python train.py --n_layer=26 --n_head=2 --head_dim=128 --vocab_size=1024 --norm_eps=1e-06 --positions="rope" --parallel_block=false --init="normal" --init_std_qkv=0.0224 --init_std_down=0.00155 --schedule="wsd" --decay_fraction=0.931 --batch_tokens=65536 --doc_mask=true --steps=7032
Each number is 128 + 24 x the weight over its row's rms, rounded and kept within 0 to 255. Layers, rows and columns count from 0. Numbers have three digits each. The size before them is the row's rms in percent of the matrix's.

# layer 7 MLP down, 256x1024, rms 0.0504, rows 0-191, columns 928-959
100:153132130137143183148130112151125156111167174169153154108119154116135135163136148149152130109152
102:142151130118133117144157081104158110136164107092104120058172103168174116126118093185100140103138
092:127122121136117147128137129112149134116154146093140102125153119120109125138145217100081137135144
096:142137071160149088128110112112109125136130104151114160150123116127121109194151124108122100133141
104:122155104103155123142142166118133113133157139160181082095075118143140116158126125120183107133136
099:100168094137138141094130115139085118125137117128097167127144124145129140092162145142123114142154
095:144146143094139089110092163157149114125087120129166109136139115170129138164117122125122128143099
106:129155143127113128099121119095145128125144158074105146098068127137136139150121129163109164107109
098:140073132117128070119134138158180138141131127116099145141120144108109099150171110116128100142073
095:138136137066143138144093089170151112096112107158088098097211150095093127192145132145136159147105
099:136138128121112142132126113105152145129101131190123104166134135156132152110163126145098138119145
098:124122116127135092074114139142109108163101095116097202141124086146087117100145112105149104123136
102:099129161088165137124108157111140136118078124142169137130117168139096085094138102151165108099164
098:147114145132111114104123147041166105135152154150127168095173131131115100146117115120144147159120
099:104111142165172171095156159130170150113145122130146112117143106101106107094118101133108148124140
103:182139142155130130106114127133100143135146117124098152127134098171113137103110125123143166107092
101:108140165165117128129143100152082133144114130103154111097164134095153174159123102109095152102101
102:102123094144167149098178135122138095148132109119165121139120070110127127137099090106126152141143
100:138156110098157143153132151170141129140148138129121123133150155100116158111128183128126129152165
101:099121137139163094092125134148157148115104133127145087146155117148130099157128176135139116123141
096:129099084149123135095076096116132125162098092157153108105186107103134164099087138117068115108118
105:116125162123132135111115109101127126125155133140099101119138072099150158130166141163121154094141
099:194136119119140115183125129073119152112134093094120139157126127157088160149130144185128123154145
099:065127131111136159139133113169168103120174120165115111109120106130072109082101140096135080141110
094:136114159095128156116080138132121171102099101112145094121111106128123114153174116122113148127166
100:134155100133101180087163151162101143110122139132110104091109110100121143123101084113121121115144
101:117161121134113094142118109104126118102095130106104139106182115153116084129091111095112104093150
107:089104127124125158097133135115146138116131098106132118116163149145110137156169070110120120152121
100:148071105151125174111123084108133110164125177126136146138120159100133174115105148083129130165142
102:126165104124118156133115140110109108138118130155118170142111131104097149140170116126176120173134
098:135110146090099174132115110146123127110082195127118140129111145150095125102107135121125106093130
107:176157116121134076135135100139121113115137136123125114134142149148170173160147114120128138149137
099:141145155074109125149103102125136100136160184103135129149130092127151171132131089131133161125130
095:153132122074125151139093170160140113142154158159119113114094178112179126094138158120161131141075
098:122134144135128127153117094071147145152091138137132110118123144122130114151104130143153130139146
093:131138158131124069097132131105151142111123100146113167131099096134135149087145115128143129124162
102:143146110162170127141107099174129096124152154100091153160120132103132133127105130119138094130134
100:139163151112112139120097129116099104146154152127112112114149147152144166146177141121138127141147
098:084116189113112136177161113125084154162132094166137120111171107163155116123091173120128152102130
101:090135109142111155094139144118094084159134133120156069089129158200147129130113122132112123118147
106:112157128113122135113131156154142127167134099096139127162181093137169171099096125171148152146132
103:125140103101096147123166128121122131139111159097128128152121115082143139113150139142167102122165
105:157111174122169103102095140148137084143158159149118138117149108136097127165169113116155106128090
101:148146151092092063128081160120140149130087120106152143083131082113111108129131127162127176147083
109:116139155131137148141140170135122200170072137130158106148131136105166152109124151134152174144138
100:127134167120121120165163113180138073114127143094118110168111119139111090137175130113126101090118
099:108137129129124149181135100137158151132140146118127151101143180102131088157150155127147082126145
101:099156116171138132106110206101121121128120094110097139156138150114176099142136102081106148134133
095:100158132136106115099124130093110169141128121104072094139137075123142093150141104171157096101130
098:123139108108138136131081149153133135133119117123116140105141110135127141096128133124104112143103
097:127139146137128171051113151151106133090088099125121121153114076146144180121114121146140075130077
096:140109151145100146114146138112167155162112130135140123162084161126130152087125099156124104116117
093:151138140079094135163138128141144118097147113173150132159123171138179145123128137106111177121124
100:143140115111152095162132097148139139176153143139143155140143090149106104121147110170146111109168
098:129106150079124128115124088108123143130170144108095113147134158077126090112131111084128122137138
100:118047130131146144109115120109111176114151124134116116152124142151106109129163125086116143154129
098:102086138178159117154147142125133191134140123134064144178098093106129140119109156136086124120128
102:102160121108156113126120141094157127130118175115126186132154127136139153145103132147133116119164
092:142103138094097131142088087166107086140116106123076134102122132161125117097114111122134132097130
097:083166137131136157131116124161121103142117164134081117127159116161154089085153129101142161106152
095:164128117160145131113143133104123138141148159099103100087103164131158114122116148126114138111132
105:108083114088135127156116104141170122143114138112146121094125110105107118149106080116115129136118
096:115130136121158076132153139134154136139154100078095140116062130118164122127138156169132101137143
105:130134132131125139105140111108147138122162134129106126194151173106137160118077131114101179128123
097:168151134093118118154116137131123083162101196157137120124122144115131140179116142124165105113094
103:108133136148125105100127132117120114148136117174142114172088151130167121150115110100155148135110
097:119130134149146125110163135137091123148117148124133169115110090103104132142140107093120134146117
096:133139125159148130095123118096101122150098094085076112104178120124149133151165089105127141128131
094:141087107143139183159150120099149108117135152171111171131146133112112139100150152167110124144146
099:168146099139110134113124107114100106150163138157144082122122122139096104190133101147090098124162
098:119120141079094105111127195172102087111123114118143109159145130118142125137144128112124160092122
102:148097152134142115139130097106153113123165129139083130147148147160109063108062121127120101163155
099:094124118093115108168143121149132117109118108172091132167138102103161097112132077136075096123160
104:120121167174123125091150156102148121093136100116084143107106126158167124163157170170145086104115
096:137106130103086090155090159145161111109145130085096103123066166114085138095160123100160055111143
100:155126141141096128111129113138125143123162073161141164143103151114124152122092110167107121160120
100:135090088122168157124156151125170157081123152112104142143137164123153079105130123105161187123154
106:143180088153157127149131150147123132138150136142106136172131144110127098124132132110151107128094
098:120080119169153080094136112102150078140150117132140168113087132143156150131149137120082114131159
101:069101087149106137139111105080078190098120161110120141123162148158104137101155113181112185166140
096:120131125106145128111127149127147168109155137135120136125134125152126128075108155140173112167128
103:067127136112126107130145130104144101135158121123124138118138113138139191111125143115106144114133
095:175131116120108097135128092140147114081166138138130110148131129103106130090123114151115089137123
101:086144102136134131102136112191144140108123142131163102141123073141101162131141104087136124115174
100:109116132157116122141123153115131098153127092112101104163176171088104147153103142130178112101126
105:056105145081127121107107113098135147133147173160106103122151123135134139119133157126143141112128
101:149095131166142159162107162137163132113133107164133173127108096139104127136145198133138105137108
104:121143107121131126100179106081090146116158133119118147159130133131126102172131166160140120101136
108:113113096159129128151116133123147139128108118142116104104167129120156173096118115150103100087115
106:089165106120092141112110142151130151106100116139192130138093114136130139117130086137092113090142
099:129113139116066144162132090142120132120165137129144101124087141191130144072117141135148147126104
099:150165145104174050119122159136086112147140121103122107119109134155098096130138146154148109159156
099:122131137130170111118131149133128145105124116142093122096114091164119128144135110078119145124122
098:100122129158096115120161117156117119131153161185148114158117165153144163082117095114114144160146
102:162134125115100107124166137134052094126158144155118154131143074125122161104105133139130105105125
097:145077097113155090134115110133129129154151099139126151095128152113124153124140155115132113034078
098:144117103159145094152114147103126119123154172087104133124117098125155141147084115112146116132101
098:155094146169127106143143128126133070130139069180121113113136136105166146145138149109161162088124
107:146135141080104139072144141092128146109100096101099131116128175144137089135092086121109125143067
099:168145141111099126133141104124144167110152142107120135133088147136167103146172125144147110124135
103:136170156124172125129136143097115144148097131113158153106171132152134134138103113130123138200148
096:071122098111105118145138147125093124123100128139116152188122075126122149118142139105147140133161
110:161111140122094125118088126151125069150114114161105118136142146086142127132082099094139124130135
098:130127121170089152122114119082152095159139101103132105134149145120093153149120136126144119069113
098:094099139134126132132139119108084119133137118157130146122130139101123109126134084109134143133097
097:119139108141113156111164093113158095149149119171131147123141135156174080169068103117156087100133
099:143140120129081128102103111121119103145160130154114141139155090149155165076090134120100162156139
098:086122120157114104129096175179145120150124157123106133157142122094142143135152138142163166123116
099:105144119121092154124095100115153127106144158114137115142142112142117147129083115099128087122125
097:140098161140122105169124099112101170139123118131163165145081129167135111113118110106082094141127
100:120098100170152106145126133108116145079134130143107090107128177142115170137085180104116107155090
101:144107091119144133102070150118148124157109136136144104127122106111129128127135116084090123131174
099:105090129074131142085127137152137123172141135103134118102179127121108113121135116105106101106163
106:139127129103107084160092129129133148080148131119140114166144129083115176131133111102122108107132
097:128130115158133111155169140123160088216092073126140163137102118137108114145132146112120151117116
108:142141108138142118151087125146122104129092156152099107125130121153134135119154167141117127119122
105:099112144144164121120106119142133152110110088120120117121115168123103153125113141100184120109132
093:131143171136125132125152113123065104150137164093140088124111120146124112121119085113141121100141
105:106161086109088124112118151118161131138143157128120098108115114161058151126174141152113106133108
096:116105104127109116165138122107145133104122129090124160143115107166114180087172127133089106130116
096:081117107136129129138113120103127128167138129143178124116134137124133145124109130159133188158154
094:135101154109140103135117118109105137149158149139116114109214106131110115110094138130090155141149
099:134148144150123143146106110175134131128112137091080113177133152108181131155122143138182118143107
101:155151161129142099086122101123114146094135150118094107181112147188180144122128099109099129109097
099:108167128132137186094141160103119116136108115130141164122132135102133139169102117116136122118181
097:129145122145142158139133103085104139087138127144094096158106180097119130103161140134082115114145
103:116141139134073127135142123109174114147074155132136165142126121112129135107128163103158147124108
102:130150118118074097146126081113161167109102128130136111126130078158151128149140116113161113121169
102:122101107135137063151120119124136170071125101161129089157154110088134142113080147089130121136122
101:117117152140120186154139105109119134149163060116134093120110145132132138092138137113133153122123
101:095139109107103133094085104106141121139137152152141106090157153177168122135136164087129121152138
105:149142128130135161079123144154135142087132160143107134123154109155144157104113129161124106119125
101:133077188132158101154126109103134094095097142104109116082140108180132086157085060058105147136145
098:144086118169130137084092174121101131135109112183127160136122136117103101148133135153137147118115
102:146116111121141099150123119125157153122100145091109146141106175117180090102110121095113084125151
108:118102166124176128128081171127134147119121139103096144105128145141129157107133105115112145095123
096:150141120160111080145118101127144099118108143122165138120140152128152126122081107160165125124102
105:124116091092130148105119145091123140178129115133126110157162122141136092106153092123118127098115
103:097129153112146122139128100129110117108114141120105077124129120151123114164148164113041095095119
093:129127115080176134100147122129149111140109168107132131106104147108161121101136137144126105149183
100:141136136136167171090098118139088126125125082118143137164119108133074152112106067131119151160118
100:158168139106154131151135168137124149140133166119102148160119152115146098153149147153130142111146
101:117109137144162115112143112165100101140133137110106147139143123122159151125159140126161132143131
098:147126093137127111159143158111065129098161133107139154118117098115111174081125178140158151135130
098:104116112144110136139103112148114103153148150134135132132163133143145096101124148103135097163131
098:156126103168123127137148141102168139149116159125102144166135145088156126115111126108154158149110
103:115163123082094126128118154127125115144115128137154162109134164111103136115129111119125147149096
107:133130108139171102157118145077130107136128147111118153179096160167129171161131105101145088104110
095:130144185089146127145133129126161123151131148133148101136147156133135102109133100140123137120095
095:125145114180099112164126145101140190144101131095129138119112116160119124097110149157120144141096
098:154127098114107083089148145104124168141095103108096097129152104133084131168141137106126135136113
101:105096134123131101153074145149150104129093117169102106117104097145107069168112100125085173092110
102:120132123111163116097140149085096101156150151125129108118093088128104139148156117112111099109116
102:143139110085156109173142117115176110161118138116103129125101163106128177103186110165137147138171
102:128147146141158140107141116146102115097138116136130106079149128114118182122119079147105148127116
101:116169126160100153164171135085145123130118118158136149143138122085102141115132106099091098108120
099:106110111124102157176144117101122064164141110090130103108091190187135154145136144107149138143119
097:171150123108088104141130082155111122151147112131158131102133088120075094108119136143165146097179
100:125133122126094147147131145134114119123141093191085076124144099132103153162135095158160148126124
099:162134128127162089142146089160122174130121141173132082106168108097130116104123126143100105118134
100:102127143107117086115120133137139133136109149107157122123121121104112101098138134147146140130132
096:103099145109149126120106166157130174127135105132098123120094154113106110136156141135139146112098
096:157152165106118153115183091133175182084129117142180084109128109156148116124146113136126091086148
096:130151095134175109141135099133123114145114136089119136103155160138144157142086130113173186125094
103:098124137139147133164128126130103134137129166090124104150113079132124151163134184173156126163163
099:116147084148129125063110115113144165145111134145106091105113088133168145130138165116115124122090
103:178127134184121096109127130177109126155099150173110094185147126094133153123141136087118132131060
106:098088177111130138078120102137155151159193155118126152101144145133138123079126146125137150112126
104:131147110100122124123152118151119102138121112118112139165124157137118136139113115154100131110128
094:110115111123176131102165140085153142131067100103140128117123124141105135074131120153120078088171
102:129124094116137150168078192112097104150140117140145093095093140151089148106122120120124081151126
101:148135192104117110119144130136134137133129127099087146161097130148099127159111088137147139149125
099:134130143179134129136087142113121141129144161156141105101124127104154139184144107119127083124153
101:113112108129131132119135136139121058144150185090113145094127118108151088135140099104149077136105
100:104118143165113125140132128090137156108123161171074160067123132093132133085139141100119144116133
094:128111107072124142113120145128163146141156115114166127076111132139138143090091144091156131094127
098:158132146123107145134117106082140110128157099162117103150122115113151149187063140108105111138123
095:129127117112123090170086151130161137119127157143101119099132096130132158137111108115135126118121
100:147113149150153109127134123131122117123137092096142110138144126139126105117099168108132113142138
106:143098115136112107105132158127095110160148129157137106143135103131105155146130116096147141092136
103:151135115075153170132156146135145137107126116096129136148155129126152159143151165157105112104148
100:157146105166103110157133174085105144130134146165169109101089090126118134153121125133123149113076
130:160122131147130129122112138101158168151080141117133111122154152147117144136141112184109109098101
099:108154141156145160146121051074168149167131114120142160143120168130120098129128078180095152143088
103:108149127131121113130151137113147112157139121115135148129125111137112137164092126158126132116156
100:125093128092158143143103119111126139115143117121156122110108110073109150133149094087117132124091
100:112116156114186115141149134126127156133119132142101163135173154171108134124126138129160170097099
097:148141129128144145128136139135133084143149112146120122127115110135120148137200118112175153089139
104:160106096137158113138123137124116153125110179129095117140116131146126119088167147121112168075099
106:151128152162104151159109140103125136140117145098164137157131121173110133127132134135112131179142
102:179125115110126116083110145137117107097185110186161117093114137084143170161114150121110173108130
099:150176123141114142094120125079110126102185108147134143083151130142069103100106119135132100076163